config.yaml
n_head: 12
head_dim: 32
d_mlp: 1024
norm_place: "pre"
qk_norm: false
tie_embeddings: false
parallel_block: false
init_std_o: 0.0
init_std_up: 0.0265
beta2: 0.95
decay_fraction: 0.797
seq_len: 128
train_tokens: 832800000
dataset: "wikipedia_en"
Each number is 500 + 25 x the weight over its row's rms, rounded and kept within 0 to 999. Layers, rows and columns count from 0. Numbers have three digits each. The size before them is the row's rms in percent of the matrix's.

# layer 2 MLP up, 1024x256, rms 0.124, rows 144-171, columns 0-255
105:490535496492497516506522479495538467543507533482478461474523527476451518456508485476492527525508461520499496518448466503539499520496535522488445530485475517512491493508518497527526505521498480512471492504533448457487495492552471498544509485514483480507524526467524478474504502524475510504491487512496501511528515543546494505470503486510511494458533478495537499453484508488490506511459503471472536483534484542496520514538527499477506467558505521499478513520463477540502504493475514526529511498487499505523502480485487492440501507507476458505495466473469481463532525477485515464528499542520503529491497513562482566521505484520520547501493495478520514514459460457458478509448511493500520520456453537485479465503506482475512497535511499501520498423473542483477490512485481
093:496497516509495487476462543498521507463504525493457488479559489480474510487493515516461495516521520480481497540477494486506523488542490504494481473539480522474514517503504512542514520511525489465478486490503550527513497524520500505476476529502483450532518499510534466475469513535535507485507511496514463511500531483538462496542511510509513525486471479488522523488484526498513480509530516522478478501462465478478505478513512488467511556495524472525449549493497507505517524498454539526474496514516454505519518486496517438479498510517479470511486522518432523523542495525512489471455508489528520555514437508527463507516453504494519479514548520479511497490498518458484518439497494473492502484499466521525485460468470481501508514524480557478458509480524501528471485563472557
100:502497547476448472507511530515506494529520512476524462512493513467473503523480538498509567517509537528519467495478494477536515494515493498464496472534498496490485490516504528486549476502496536506496507526493466483484499536505479502497455537481531512514469505510530515511525494511504486503517483501530487503502488493498504507486497505484530442509563481478476494488463448478484496493475452558541492494500474452504498500472528524520518455510533540507460449496468461466496533508458517548522521503491443528525470513501508487527525475496520539546482500465485551456489530477509497515528482513517480473491513532500510506521541501490537533498474505464529494450498481520475495527458508517481523526483513511495465470468475460537459490482473519478502486448545529478526468500508523
101:499480509469499501487516465526543538443503498522518439496530523510504478482517520504464468536523527517485479481482495546517545520521487519455515506494456476501563473477500501487498486497502500503528485501542496484442506482519510495533499496541497466524530449461524546482466494534507479477499543504500483503490551478506530510513537510525468530511513500506478526457444475503523493488488474506510511480488502485529534478484506484528507472469519471528475544486495480503544507528499537542483462523464501492480520527506499486530537505541506516519456449509450489485519489469463483471451515480464513474501501503492517512541483462498537487501541517474547526519497515501489496496493519527504520493478479535527533470526526458495510510511444510523512519514470492468475522531456473
101:484508534501479505494491554522539472451512503548493449513486492507485527474498490528487478496503543444510482504460461539515464525581509468447552511470481499481510508543497491490529498498467571466510488477479501544490490452485513489472484511512520460484499493482464518481509499526493465483494517508481513498529503468542475517494514539504486493508532472486532501498528458472466497552502527521546497519495474481467468505516467515514468513488491464465502492502501500524512526490490479548490522529538464479513511444506483506483511507467508495508496535492504497479517485468551476524549557505554493501500495517497489504524482525521529481474487528493478513472489482511531532516533470451505484459516477492520468491467507499502490507528498524517491527474513520452525504480540527
105:498529494481510527489506498536526524542543523514502524533504487483514497486474481505460548514513483469503467500482476473513473545551505536492493473536474502526474521514465495485491473457514490462515503466508513483488546473507510439543540534494514520482558498541519498481508492486476501494478546498502453522552503487492506497507438508540533520486517501484491538513466518475474503528483514513490476503517444515525511488509541462501472498504439525470509469491516526519517510500474466530507557509453525467478527494507492484479534499489474454515488500446553494454504530519488518527493506463517523521469467535482535492513514502511487493492549526510496480505521479501503480500525468474489480462464486486499488465534485493540533456535492466472478502463532492517489496489494477
101:505482507507544463554518519513521468463508505550556527440485450549468517459522523517506457505513522449516516492515459522517504551519486513468494497459456505479521498496521500509528539515497528486475493506503499502516525499486464502489474505500514503488554502478493497485506487512499502453467481468493435498505516488495502499500462487466539496487489477485455506505452499463513498501493541435473494500525526524501503505531477501474469477505503465475510497499445476501514528510516519476499508529507474493513543511511504506530513499514521498520452508466465474485508555519500494533518451500524527481509500524495511499468523487479514510548485545528528523509442457481490508515472491488500482525505534558527462477502533470519462489492513533486462539488542520501534529474503520
104:534497496488494461484511514538467475524475487514468488527508484521511501524539491474468452486479440516472473472501476554439503515513516483520497487489483527488484512573508526457512545560512472531472530514490497530525502524482480494557500528488496527509508489540511465461497472482491520529531484481513509497528491492534485513458483482538508495494479442505457511520467501511510547521509521480489491477485496496473498488469488523531486499521470492516549440485532508484483494541521465484507514515480520508546528493513480524499473454539515515461492512484498486491508540498510526508505504507482454493506507527501540500497461470480489506494461478470515498519516447460479477531502548491466540529538487523492471485477501507498508519556487503535461533491519511445528525485519488
096:513487530488516506544483542502505443505500514500494478534488525490482483559505475497491522472493564502445446533458493441454439527524522498500505490527500489493523513520467527511490490520519479512461480462457526506498540526486503480512475522486517491508550475499474504477547488478525526518473542501463535505499509507515465485537485529458479461501511528497460533496490537488493515511537543513468467489520490507526510487538476468495456506517499498468518503511463527497498509503489509510512528503523521500501553464503500488508500518547498498517500426483529470504529534474494500477489516465523473497489512480507496526530457522471517499492460505462468471509502534517497517543543449491460527493512482538496471519498509512486511472459479496512508515501522486513469512499552456
099:494459509477493471489498499542521449475554507506503493480462509470437529478533490521513482553462522465494482532461496477476467512530517467461542480499472495510515457479512512486484492515529500521464542521539495479518534518553503485512492509499512486554517554501508495486486494497483493469525480511506509491558511492502527521555469522499491469530522479464473503481449485468498507546476492504525498519487445470489476474512527488494494508497534483491474509496495473547516517501455569533496477533525508513475481489493481466487505503481514470507531499529503477507520490462508483480514508486543466484512446502545484509525521480474518473496501466479542524490526513502529516490500534520487522502510457507577458539555484499496494505519532494488483505475528497479533485508512488
100:509539511524542538506514478500479454488572472470517492475445487534465528496509477513491427490500529501496482492486544464492481491492516530515507513498521479496529513485502537493525525518494503506503507520489482526507536477528499497517564515488480494494505499534480514503494491499492480538482467539520528538491538517494499481498509512467483429547489439483509474518526504492488514493449500486516495472476462441482498525490514496473455520525503533456471499510535472479500515542515477508520490471522472516530519448509508496506472490485528463477482481515514457492515498525561499490492562500479538523519506512501545531518486486457493520485505502479474498502515495493477527473526496495477536499485470506571499452448527480487528508465487479496473515520516522477450499498498531
090:520477478528507561527511454515522471496488456479510461428464560504528533495511480530509464518521492532471472510511502544484500498532512519513480524451461510497537519485509485500489490520501476498517541515508468510466464542521488498506499512541478460470485544486526538506480492495487477473476480488513506504489473539504535492497486507492484512471494433511513473518500499472461531484467513490499517488516518462500505485501449493473490486512507498502484493488514477501509482505492556555542491465438544521502497502506499479480493512473541536524484498546515478506510509523494490495520507500529535493474513496514491554514438484465515500503497511467514550467515487459533529521502513508487495572514451508505474458486484538499462505531447478509498512520490522462521515518505479
105:504487535473484490483492485519515486503514498491499482460500513473512477501512521483532473518465495471471448516508518452445510504483536511488504463492499543504512478509499527483534490528507483542480481520521490502492509502486487502527483548502506485519475557483508544509486470467511531508537551504538452507561496484522515439529488504514488515485491487501485476502510453493476507502521453484515459493514549472483487497521566530538455486510472485533516545506504470497490487516521444488571501511506521486501508506523468447518505529487498477529511505511535512512474511526487450476524489510494485486504487502475531519520510466494521496480517466480551520462511551425506505497523511471479500464553513506468514501483492486506533520515513530518444495459509490483531460507513456
088:495498518485459508500534488479489503554481489494495519491506486497501492524536490487482538544482505502472531475489556516519476495463489526530469474516492511491543490520501519448504486506527488509483492519517474532510510511491505542491512539508547479487514514522483522510522475510525467544530525446472473512512489459500497470498439521494563535552521547508518501510461499511508503489502461504479487507509497491494541497481561508497514487465500514504523521474454481480490490507480494446520499480509492507489481554542471455475510494479503539517490480494494514510523542488469500473508454503541544508525485481525567484505493491473464494505466473477503449529431499527460488475475504533475538481462536497530503514528474479478509501481505443488526524513522509493452482531481473
103:551516503451525531489502504485503500512498505499482463463498542524555462544551483486532471516519510513466485492496534486468491515501515504472509481469474526519499489541544510481538508471509466499470479498475531509490458534537503487508484506489515505463485475541494528508439494507489478509494478493482507496479514508495495491497465475481545505480501507507456494497506518508427491555496463511517524494511475512488507506520472537530462530501468500511528462495515489523488545546482533475526505457528489548508499486526486524526500490466498547499451521500489476515466497486493489514489444530509506519489510463500526495509510559507545476497477462452566518503443480457491551487469494501512508504546579498494496514525475495491482492481484501531487521507480525493486471519515513
102:536488510503452509458471491536486527516521499487508513517553485528490527568507496519489532483481544476547499536487526479490436470542529488489472510512481514480453500496513468478481525526482467521468541479500479535485477461551490476504513485488551508507505506483479484436486476475490513505562513481527499519500495438477478455449486495496484539494461482511496501539487515523473482559510502516546513477482525537496460492478518505460501470510501518505519475487472508516514529490522490500490495496500482509529549463536524515470505503499472492514513487512491511526532494497553517492517506483497514507516524519465439502545524489493556526504493520485503498485490521528489536468497525477494469477485526551503492492462494500510494519489513503481466519480482511489429468540493520
099:507530551533513440537518461535479512519510550481511449474504462460550485528545501531467534499543512468495488513487505514484513504512473471507515467515488510511497491525501510497532506483455500521510477517496516496492509490491481482521511514522467469489495514556493503496473488487565505525496553488478492465488467497491505491488504537489534453483500504481461461466457518510501507482541459473513491467500501479506507527500514522493463519553487514472467487506538500494491469509487497498522492514506429500509493468513485492446518515503510478483521509503488535510500416505520529462461537518519478488485457515496486486506504496537495469482558522483540519546470533534536519471516479474534516521474544473511481492484481495468530479540515497485527491501515518521503484527494448
099:498566522474514520501520501505514509540504496478495495493465534508514532470512501516500454516492502556523497477547524520490490506466498483460527472475511487519545522513483532474523500493520489504472456493488491497471491492475499499499487525434505495500516462483506517521489479503505545507483506523526484525524551494497506474501510499557485464493530461492469479479543496506524530477492501490431509487482467481467490500486508503454463492498486536497499512498485487481528471534442523502496467472474473523561516472540455523525483515493489523500479504548486506478450504505540475470460505534497513517493519488511523549492514477487485498522510563477452521529468476484525506510468506476481478438489539488523486451456524450526481533525473513543534530502511517522510498498525508
108:502520519479447551477508538495497468477531481509459517467505493492491496533492492495474482539510524484500496523509544546516487491505495500473504506464508523508481494526483497544510482534490542463476472502526478502511478509509479534498487515494508488492507505488507509477504480495462511485497472497489518539553524495489557505489483522547479496476494490513514474540512403507524532538511531501485511506544448545509491489500534540492498546547481507465503508455494474499495521496483520543502456500494543466533520495512498473468546451510547528544509507508488477499536491479522493525518487524461500469447501499484492516479530534464525518514514506472494513506501472455451480506483490477495456513464468478529499447489470490497438520531499489510486513511508488525511535539458525
093:494492493491513517523485497539475474501495504480454485533515529536533487525523489505482513481533530520491570545500522484510487476465489535524478487532515494508523457503509524498507509492472519481518539461451516530484475489522538498514520495506527523453527466487449511476491509520507526529578508444527492492492476476495472501494507440468496516492542521522481506502499546511471484517503504523493469493475490493501514494484524484475469463519522503486499493474477508515499500486505464483519523487524465521477523502488488552486527521494507532526459522480495464495533521474526564511522490503447450489559451493489477450502509490480513520507450520501510493464453512503461551502523516495536507498517472504492453510483500497490490477496491476464467534514542508475480438509460471
090:485536496488490524514548453505498479472478528551517478470537488508481514493532519540494465501507459469502540503492542482531517522503469493488479521529450497514502487500492516521513477519525553473472483483489536496525535495498492501482533487486498511475513496523506543508533492451493511487474507485516472493528474480493470497504507484456477441484495464504505491552486501509490547552504562483475505493514509495529494513495517547493471521521503500472490540490539455511467488563450521485515457505460510540460534508513455523492500506468511537515510477509429526496492463472507528509494517484477509457476486499511541558475529504464466521539488522496484488503530531466478520460484538457516486550495504509489504496482528512503501482512507497458526478511501532508490492503466536
095:509500528530540504500483495515522497500554509493491484507504508508569519544496546509503501507511489451467480514497540517498525508514478514527513488523480511497542486523469489530470481534514551494537510480505509476508490424546506507506538434477497506476567506502478509504543503482494501533515507441528522512475498419509474480500510484459506484485480490482492484485552525487495513493529499504541473440490520528474531474498506492483470465494538481512517510505500498471527531488503494488522545504462461516492512455499498534465519511458498491484488508462506496434521542474523483504505510497482514488526500473494479521451497468490503513510505526509498502469496474443465504489502485484530490496498518501532512433491520462508497529519497470465502518566454506498490470488498505
108:509470489475524464520493500516521472470499495519502489511529533515553481468525538482545492509567496508454495467518478503481497494510491476500535501466496521512519483483516490544519517517493511439513526469452550477482529479501450499540496541514484477498512484527490543455490482464517447484524529512501500544507485523477519486481535444488487512502517461508506503517492534514473540518472506509503549517487506498474562482501517517502485544526475472469519510494503501502501522487490483482459529454522478461517498481511487443500513482503478513493472493499501517484499476484503558481520508521532515526461502532452500530517466546516499495527491485529515524473460538504486511509537484466460428475492493491486492477521519523478537542500461555524504469488499466503517502490471489
096:556515517497484446532516465482498548521484526508488488492503499501533448553523514481492560536502519506496499472477498536506509467477516486504494480462497493520524499495510480511506484501466509507498486479495494498522511485510497539545451469507495490519512467512497479493502477533546496488547542481504483482501493481563448435489485494506522539471541516528464522480461484424489524471458515506483522489523471488452535532500497489541504504511503510498479480492484535543471495469478469497484498533512500492522524529545470454461516458549477438493482518526543464510475486475518539510469512482492545522527516504514498480499507495506519520512526509502507512514455484491487490514528499525524513516532539477481525497496465502511482473532481523474526481450492469503452490511516519
092:476503556520502539526543463508478495458524450535507493470512513467495487483535461481510459504494457497494485505491483492461491513535524506456531481511441482541503512518492490533515516495490509500507483508464507523522502504556483508514567479490491488488535480523494497526483496520450508492478523496472510555517516533496501494468493540492480542487495494481530520475474503483483490523426514454489522517505502483485502502513501502468481512518472511520474497506514495531492498520468480536524469444495523524552486483516471501489459488461478529521500521519535532511466508492505476511476492496480493518493476530502513508520489429514488501520490548487535509453541505478508533499436511461476516487535485506507447518529491493485517479547503492459488493447510520449530523533471477
098:512504499484487522489493494518504516523526511495508498474495515495452491545513489480493528534529529480451439523498487447497543528515497517466528509490471481527518508510494560517483479459564504481477396494505496535506536465466516500492500506469477503518476471508506518534509501501459524478475480510483523461497506476498504502482487476471532455538556501458537489521502529532478546556505512519508482498510476495482503525479490529467486476528520506493506554504465474496502502520453518502530490493512475464517486495503515517518500518481558507519517457509493517489524498471460483507492503461476522502484486449514473486502506484511513472507488516478499450454527520515530482454519502500487493546508465527515519442526522485517525483506477460464471503549534508519510514526518500
099:543445457521506481457493498507499468523495521511493516463492495530503488543501520495536478504479472498479525550470465487477530554545513503523521526517467500514504494471476524519480504494538527510479491516504528488505523463526484537511519483475500494495475499516482466432497476530470504454445531541505465521474532512511518471515513484494559515510533488484451547515479529543533477499506495501519469532533493519501498506461558491506509500529519502535472476509506520489532494532495518476490439473542501492455507495511491476482537491534520497501507488492526520443522494533473487496513460487493462482537482503496498520513518525480476498509488518482523449462518530520517489491436545508475511463478482570524467470476496511493478489539497495502505502473538505496480492528501498
105:517523484502473484481503483485509485522517521555516476487543457519446511492486501477510476481554464491493471542529500492502486507489525503493512516520524508524498529525491467540530471483508510499458468514490504502490532510472479455533494503498548517482469483541490522485496475454492521490456492499531450546517524497488493513456538521511489500526500491492498511550504462492464498514481487491422530508508468496513479495488517504499507472495482490560508525450459522481499586518542510462495560510506462497525540520513467512516517480545500469557518495518494516490494507460516509477520488454487481525495422521542529490474526511494503522509499512526508515475511504509450494482477473496531518502491506520514482512525506489477510495502473487475500473536531561482483482483526486
# layer 2 MLP down (transposed), 1024x256, rms 0.125, rows 144-170, columns 0-255
104:491429509520496474485499502513500490535521484514473526466497528432558487524489491520478497480525539523519508503475455490478495525516515445532588473490481516472520483515502490480493467464512484486495490504456540509495532510515511493534508509528500504506487479519512490512490530510523446529500462476498512513498469484476497466526491494500482503545468494478474487524519489532507489519514472493495473506566445516488513469474497495485457505478496487515512480476533481503487512492493534476514482487507527478537463500508487500504486468526494507527509520479529508534475490532523489513511502484454504483510477545469498455520495533476473497569485549506487490463483540511536525555500499511491434506530527511474513554533502523512491487528464525524460512535478485492506448509540524
090:508502479488528493526526513493506504497519509455545505502437516510517478534485519512498488489500497511492506487540508502494470508440492472490486509454505495528470521491501476498493484511528522529521527520503424465464499525486541497484543451500493517482502500486509520524519491481491520485467497511483544470476467478469488498496507513516481476473541498525487478470500529487477542515534491495522481491539521539524506468517435476507502480509486514458537454457552508468525535544524468477509509513518558508507491506493481505522462495481566492498521491498530502485485501454488484523528498483465514475507516528478520493560518458472486489473471551526509507473504459515487447500479483513497532504468561503502501556495536492565511517485516503506509517494498485490546517464465462
099:517510441478509486525478491515482487492499519500460503473501513509518498514545488484474499517505483515499486490519455525492493524507521473533522524517462455529514521497479459528493506503532487494501510494505513513511497476483534501531516474489453473471509512524479519511503475497504516490471544521500467513529488540545460497476488536530453519503485498464555502520516545518467479523548527499515500490492482570510511462524485453529490560514461464467526573520528555490540487523498472483502463466497534468490570474555508497473480517487530501505457499486474473518500494529472502459489489490512510504526500488502490529478485507519443455487505503489530500500524490485485473431483494483535472469519515478477532517517502477477527523527513490506531531510461475486504512534482472
106:486463489486478501529497493481493507551482521510511448487470459518514533504506501449535525474462486457488507519518519494491544545448481483512528488472515496492522507488498484529491495506516505540538516521485504497488520543466508495481478507485480446543482534531503471513508420509481504460490487531515461498477493510498523490490490548490501513522493469513504487495484498490481486507464481494481521523476470508520483493521446515486538540502507518496492531443480549499507505438519486550518500480511478516537514468593507525485501517471490505461484561502497519522530477535503489480497518535495506543510478466484495485468488484462514500507516481556486489475499501488493514466524482511539514510498529512501513495532470504529479499485550541565464472478515476505474518504463519
099:476537480474496518507483469469462532509526483485535530506544547492502484534521544467512508535491444515460507511530539467506538508474508565489520474517494573498480482488465531509450505491593444522491515479520502504491478495477478514475502481529506498536459489476554478517511503471489519535529494497508502484467544554501513535490534483489505521446504453523499484483502500500480502503526493468442460489482499490502479485530517486481537494525509527502504490487512498503525540495514499533491518467504546484532519526509494472498513496496462501501508493493508501503532471523464479503468494510464474480514518495489492504509525432444460522504508513513515510474525511459488464486501507539509477515469508508482512483486498509515511516478477528484463458517490483540528520529469488
108:509465516507481475520424533556506541535532530568493487465505533504453494526463489504488485527491522504483516482496557530503505523479495473494536484530479508456499445502497508507506493516490484537515495498515503473479508539459545528470502513477513449504494494488480490482480517500436484500521459495464475482457511467478503503514494493487493489511552511474515473468493479513523495483524498538478531501485514483515511482510482528517444514521516513528486542456507514481511487521492528519486490446511446455520459519498489494444482514534504519491505505475467487477538500503482456535510492528507521537541514463509474501469510534513528509518477457473530482494494491537505496535495509514502482509480471524565494533501503533503526532485538502512539484470481488544534487489501480
100:476457491490493485472473482499500506506512481463469495526487540517488477512476435466488493512476525516453487526500506501491507495444525531511491482511576520508516539529535522479530483513476488516507471484458507506478497547517539490480539540483515528479482485483508473521469481489474488509509523488506496541474487528509535514491525525490506468463525505519500543534502485532462530558480472488511525514515479475514535523565494491517483533513478531506523513521528498485496463473458529524514516500474523519494477458503496513498478500477478476508529489538480502507516528478462499473502514535505498519557478472536504476504487484507527506480545457504463557472520474509522497498512547554493483472474482503508515530444453484511518474497495454468477486508499526493497439460523470
106:474468511500518517525494513477526508542509490489479478495538504484532496524482474532522496495490529450496495477490514516462524513501464462505480541535500511538527519517473486447503512511451458492482492502519513511500489460490480464492466470523528439469474540509495498537463497498496494523462530482495481531499510499530499525510511488437510541468490524560524518521538549453543497493502501499483480502522491512497497498523482466477539505509542494468463504508507473489499501465487508471521491470484461479538502499529518524504489472519492522498508505509530499473516467437513522542503477493508540480512529502537504506482482543513530498480482479492493523545512493508502504472534492460513462414492519514464536491501485498513504536431510545517514529509484480476543493544460536
094:495478515474508477511522440530453504534534522496499520461484467557479516499473511481480474487404463506517506493502511512548511476476511462496487488519508481517502494494489510522494534505475540493527518540530503478518482448543532516504489486457522532494527505518534492516469501478500476516504477486561501505518508499480537529524538490520541505488479456573527467459479477461495480475489460486523532524480537477473491511505537513527544495479472499501495501493534447489513489529515532506496495473494454498486489509533507511525500477459520475474511538511536534511530497520491503507523535514469533496484490464482487484500497467556497494476535514514490510550508517486481491500444545481533492515483484477509518485504470487472492516521537470497459514493461484502517464488492529
099:529560484513470499499466492484502532486486498480495490519537457505539471505509539478473519395558478520502522486495460487513524504491486521527456485503528502506498527527494509529513486521513474496540478479461495515534454484476503499472524493513491510473507463531487540470487481499512491533513486500506482504457506505527446495465512514485538542468440513498533476485516531496475492448527509490503512486489534537483512492525518514482483504502481522514541502483508500458480505499535429481490537488482522496515513497590464466516507478531523522511508531503491538472513500506501531564481499521464466482498544489490522521501488508503481519483509538507451487503449471498490477523475459520505470534499525495462547460475490503525497497511501515517485508497494512494473494517511494
097:485501531486474525517496494542506549500470547516483477494528485456483499482508511493474528518488478454476543503512533547471510525495543504501482515486466497501494485493472498506473508439510450524498469483496538522490472521480508490519492497515495496480497487482490470478500539533513510503538492504519529490496475497519506524497466483516511547481509541474554492476482468503485516513542477486504508479514517494510493477506459484498527488506475510553557506488448525543514538476540512448446496490485538497497503544472464481508522529515462507534486511445451480491484537481449477491465465492516529497517518479532468468466532496527478486523498469518468501541494496481516549507543528491480490481526519484469501573537455530494515491505527512527550504475507531475503499508502480
086:481525516482521469497484535537490517486569483518479483545540482460466491505511505449503541516477524505476529539487503486516476469473513482496532462514512505496530493529526465484489501516537541509505453473514531509511538479484475506493500463471496511557482478525493515516525542451511558547496486503496529507475530469463461505521473516498475497512518535463500530518483506497505488534523511482487515508513472477506459503529521524489480503515499514472488540447472536498529556499526487494480530515500431485508459511480468487522506528497476485473487550481491545513512497505473497480499497514496481506513499492491479462462584503524529495486515505530473493486472482523442495490469490526503495469528499458502519564464512435485519518484516489518499486486495507513501467505509505
110:517516504514513515476478495452495525511528492461483521521488464546485561510520530480479486537539460470542519467559521513526476478475473523469514501550511496530494512488506494507498524517512541513509487499487534533514491480483494502481492491500521511526503545479500464470464470474456500548494509490500504509438517501485485514506546506532482518493463502550477505528514531474508497541476508459492470509452537510520524535516487487534500498504527443484486540472500469492497550534509507504420503532456454512460461494552481481495497482516529476476489514503486492493488505454495492469514502490510507488503463475547512485520464498476517489510502476503469488526499526482551497513486499455527468513480499462523507485533514490476471524478534475445512514494523544525503505511524525
088:500521516428521491493472521528492490479568497511484502513460475501537486553521502497479524475482453534527503523506496535477446466520503474491494501483557509511495536522516505506490503497475496538519508506528558506532471495507489521527494479480485514522434508482507468502498526540490544470505446489489499521498525530448501511458491556490462491479484490498490518510535482525492478517490518473550478469552500484519469491523470473485491491525535506464466516501489510502494493511514493583489489522495518475563512497516541510477491494481482476450509505506511496530523509497489497499473518513479493491506482495498465567554509490474485493459532522494490545481544527459510501459486503496499479522512472532516490508480481508506508501467483540469486450511498483479514510502549479
103:489478523535497494504547510523553464476483492475533491537518473492512500491511531507508513485458547519459509511486498493550519493474476524511508469520499500489527520464466520526527479512513508511489498446466530454495497474479539488485544474531471536536466493487500517551506516500521519477537512517483524513514508494489477510509530528492483526479461460481500520487502506498501492486482512512532467507490531500479510471510518538472503483478506487483468571513509513491486503524472505569456502504566493509486490555507505513511485535514487468522494510496485504470495509497517492483512489513516478515516498471494535508439469488477462533473517533557466498483447524487523487471497496475529565460483486487448511447517472490506552470530516437478486461528472502491494514488497470
104:496472473521507505491514463463525480522457513447473504486471516504497521470505499511504491517512503504462500538483478501492523450474517537503507452495519497545477524494497479523505488428522558536506535477491521483470487496515502522500499467438523475524495488554471482530507520494531469491494454508519559483483475456512494537513508506513495495528512497440508495499521465494493490485477466542511446495504501438514564543508477554486516483479511530509499523543545532499485541483471527483510516472475507491471450491485489503507475521488496493478505507461480502530485468498489523499513515480538520464533488448523462500462498544469495489515530495508545498512502508492550511471526473518513509521528506488488503506529500541476490481505512489549513470487495542497507545497510527
100:497508458475509490496486546508490501424523500469488553511482538483484511506485456515509491491483533532504503507509476457494445507489477488485509529465492530494501500495469499503512484527501460483501478489500485508519457501510481487467475449465531530532513491460535492526503526539457497496497454546578479513522531518487503514471525487519466519511537495475520484556534507517480519542492496463499516508505511517525497487535494462472547503443520499510520484454483521480550542460496485496497492470522513515528490511500518508519476479496486484521503484489439517475487534537489481473548474544486474506535513546512523526485492491491499511515485508462510471483518497461463485515507515533456516514464470521498520512511498478517535490464480550535465525487522490475526542489521515
096:468488537502445501558499513464499468503491523496495475518517497502472523524512491502509518539504506445507463516512494491478488480476498555523459533507465483496472506499462479505509534511549513518484515510513511473511533464498521514514564507528458437530496527498535504505489553464507472519489514499511499496530474498473479498483469504466491483492512475486466512494507491454499493479511501489496488533488537473528547535484489483555524548485461505527488504516519523513521500495512489521533440505495529439447502516509553504536465527519521487466538497462506497512509448476504539484467522483538526510520508539522516508493487480498519521485506459542520499516488483462485505524551505469505547509508493513461503500535433521527464490492518482466488480476504503456474522498497498
115:511491443501465502471530545467503521471491508495447521511498521472482519460515502501525521511511506542506486467515515507496510503505500523482496500472476475523495527546475513518513539461513505480517457528492455541465492475538495511468518515539518484496488500455483480526500459509511496496515524476461467518498457526542500452511476510504479494525516507489528433496517496493494481466514458513537499493489495481487433511490528459530506505530494537515514478551462561493515441500481527501495495546536491527503527502563490489477511541527497496535451508442512544515513532514489483514502479491523462484511484493469485485505503469508488506525503534490503475475530508492485470513481527506547502534504500522467501538455492484543526463485470479510517486467520513523495476542536533
090:505469519482502458477494495495494504492502483507545523482506518489450511492513532506529492539478493476525472476540478501472471518537527472487520479498484535473489506490482486477491467483476513523481436541564473486526510522449460471535507530500475439537477540519527515512514426465492470455474506531495479514482450507472507493518482549526500493516472478497481497499520480470520505506473501487543494484551483479499462494508478483516532498508487498504515514497510493485529484506500503502498501501493513489520487509569490443525503490545496485473526466474478506501469470521500511533508479486536516501477536546482523549495547466498501481527564468510513542501504455497548435477518501511531453508509527505479560514513507488498490507522466517474515492491512510529526515495496504
085:457521465541542474520471526536502515479507466457490518512491513501519510494540494514476540511481540509472461511499484493480465482476476488544505487452559505499515507490524489507526467450491502515533498503530515549506503523504505462506471476465495477543464481459491508492476526564478499531543501463485530490453518516503522499510473546494497533529502496512505489464489465486497475492485455483522524498527488500481480465527474459515492501496483527540506502521486532456527509471548521484481522509491504460504516524459519460522512538520471497474494519509514508481538494533515488489505490534521521511520516492445483511542449520510503489474516488487521529522501477532509500511500470506457526477494522524492554495504440470528488524464487533502493500488533436523495484512543450
097:504488473462476521539512479513510532516484501504464483473536491486469490489551425470513475508445489488513554466491466543465525506484474488500491531502499511512487490536529526473474513482514486468441497481534503541474496536511487486463502554483510491498497531484540466471425492526533518493504495527496460494507534551556510516518479480500463478502516491513517488498479542487500524511510511465498534522511464475525503477517451485464504499529509492497532519473484497508538490490522485501508505553529530481510490489530506467496467474505553499495498538499458490533511505468484528562527481487482468514525512530482501468556502486506492491524539490480498492540486512513519463516535447476541491520456536500489495496482512531520494500482519474512505488455520529488495482496480480
116:521538494478434484469489469523531486532500517537479491492558517494535491539520504517460496513504505488530515490446487477527467524534505474479468492521510523509475477492525478511496515554510521496491485498506515459549536527532548514465473475513508543487540476475503467505458490514481524518530479479468511526521484497529510523478475499514483516463486514493514513526500533511488483496527477533501483530497452511472475502531491461484465447480487522468461521500497502538494527567516474495521498501511495550521496485523520481515484501492498473493502490519555474522518532488519514512496520505461514486538496475483466470514449513493491519490542515475452518509476470507516509472465548465509458503455504467538471488496525491526492540469493458452455511518552514504500506487527481
094:466487472476504500509488521514472463494531490514477543492482512501514504485500509526518486470495487490502496508519498510500538516508505545476512510469493465487495490525473533494488503512512493444474486515530522523507498486508479467517510510496508525524512486502507526518505601489472538499455427507507508511478523520513494508493496513495484442525513471497506488482528495496475532532480484444521494500510543499529462477459475474489485486474506465485495537541552524492498540505497513544514524483485503503504528492402552464524520497484516518499517504467464504459514510507518462497520517533514470490496484503516502501535494503484500505524462518427558483492550510489525518481513452475493529513466475531512477509482509520501559442461549500508458487504542529504496501502510488
085:478505497482489496530454498510499516528528546454494458508503501501511515525493489531498495470511544461506508475496524496524499456449507521537472511508488490499487514495515525486480488469498475493457514461523446514511474515473466529526459504488496509481497498467479497500531592483517502532544501497529496501437476510474502542500484480507507463514495549526488498527516468515510510488532467548478508464531509525504510516473506503562520524524511514459544525491462458499488511485506496446507502556522545470490509513452511511500546506518510488471538483450470500489522495519492504491534522530492498466494489493490467478503498519447511526493489461436485515503459501507483460521544496530526497515454562486445518492477513504528479501492513497508520502524541500506484495497510495
091:518497500509504495515511482494512497473475484494490523517461458494568514487515529504482491510476464505532545498492486534503489453503538460502504488502510528485508501461528471484504502527451502556507596533489549510527487511501497488481457509527490524481491499481501500464512525521504515469508532499513514520486470510478458531530503494516479570484488464528526512497513525477515458470477477483501519502471528518493502531496507469492507542479483506515495451519535532511526488495542498478496497503488519516478520488522514468499480517479491464521527549507517496490523505489539503511485475499517492525525489527473484488468482531458467518491475488516489565520459505460479522487448506508526468489453506437505469509463479488475491496498492571522528531451516491455490513553531477
104:505535518480492488522500499560535486497525450499459471513535507493526494525538462528498487556487524516506473486509529536500482453464495493489494454480471502506471503509492488525493489521490452529498560489525495508495464482505476458540524515504483506486499489448513494515508497494494498496533469485511503489496483540504504539488457523485479489507506495466509494496495495450506566531524460512487490485477510525510544524519527519508520541488474481429535507478498487492484514503490469500546530494528508522498462476551541511501449478477544545498486484466428504543499479472518519509494504528541472491485488499500459493455520546509507484506504494516498576460496489511514508505482487478491473489489484484509496534506496485545546529489515496486538502481527501482535486505437489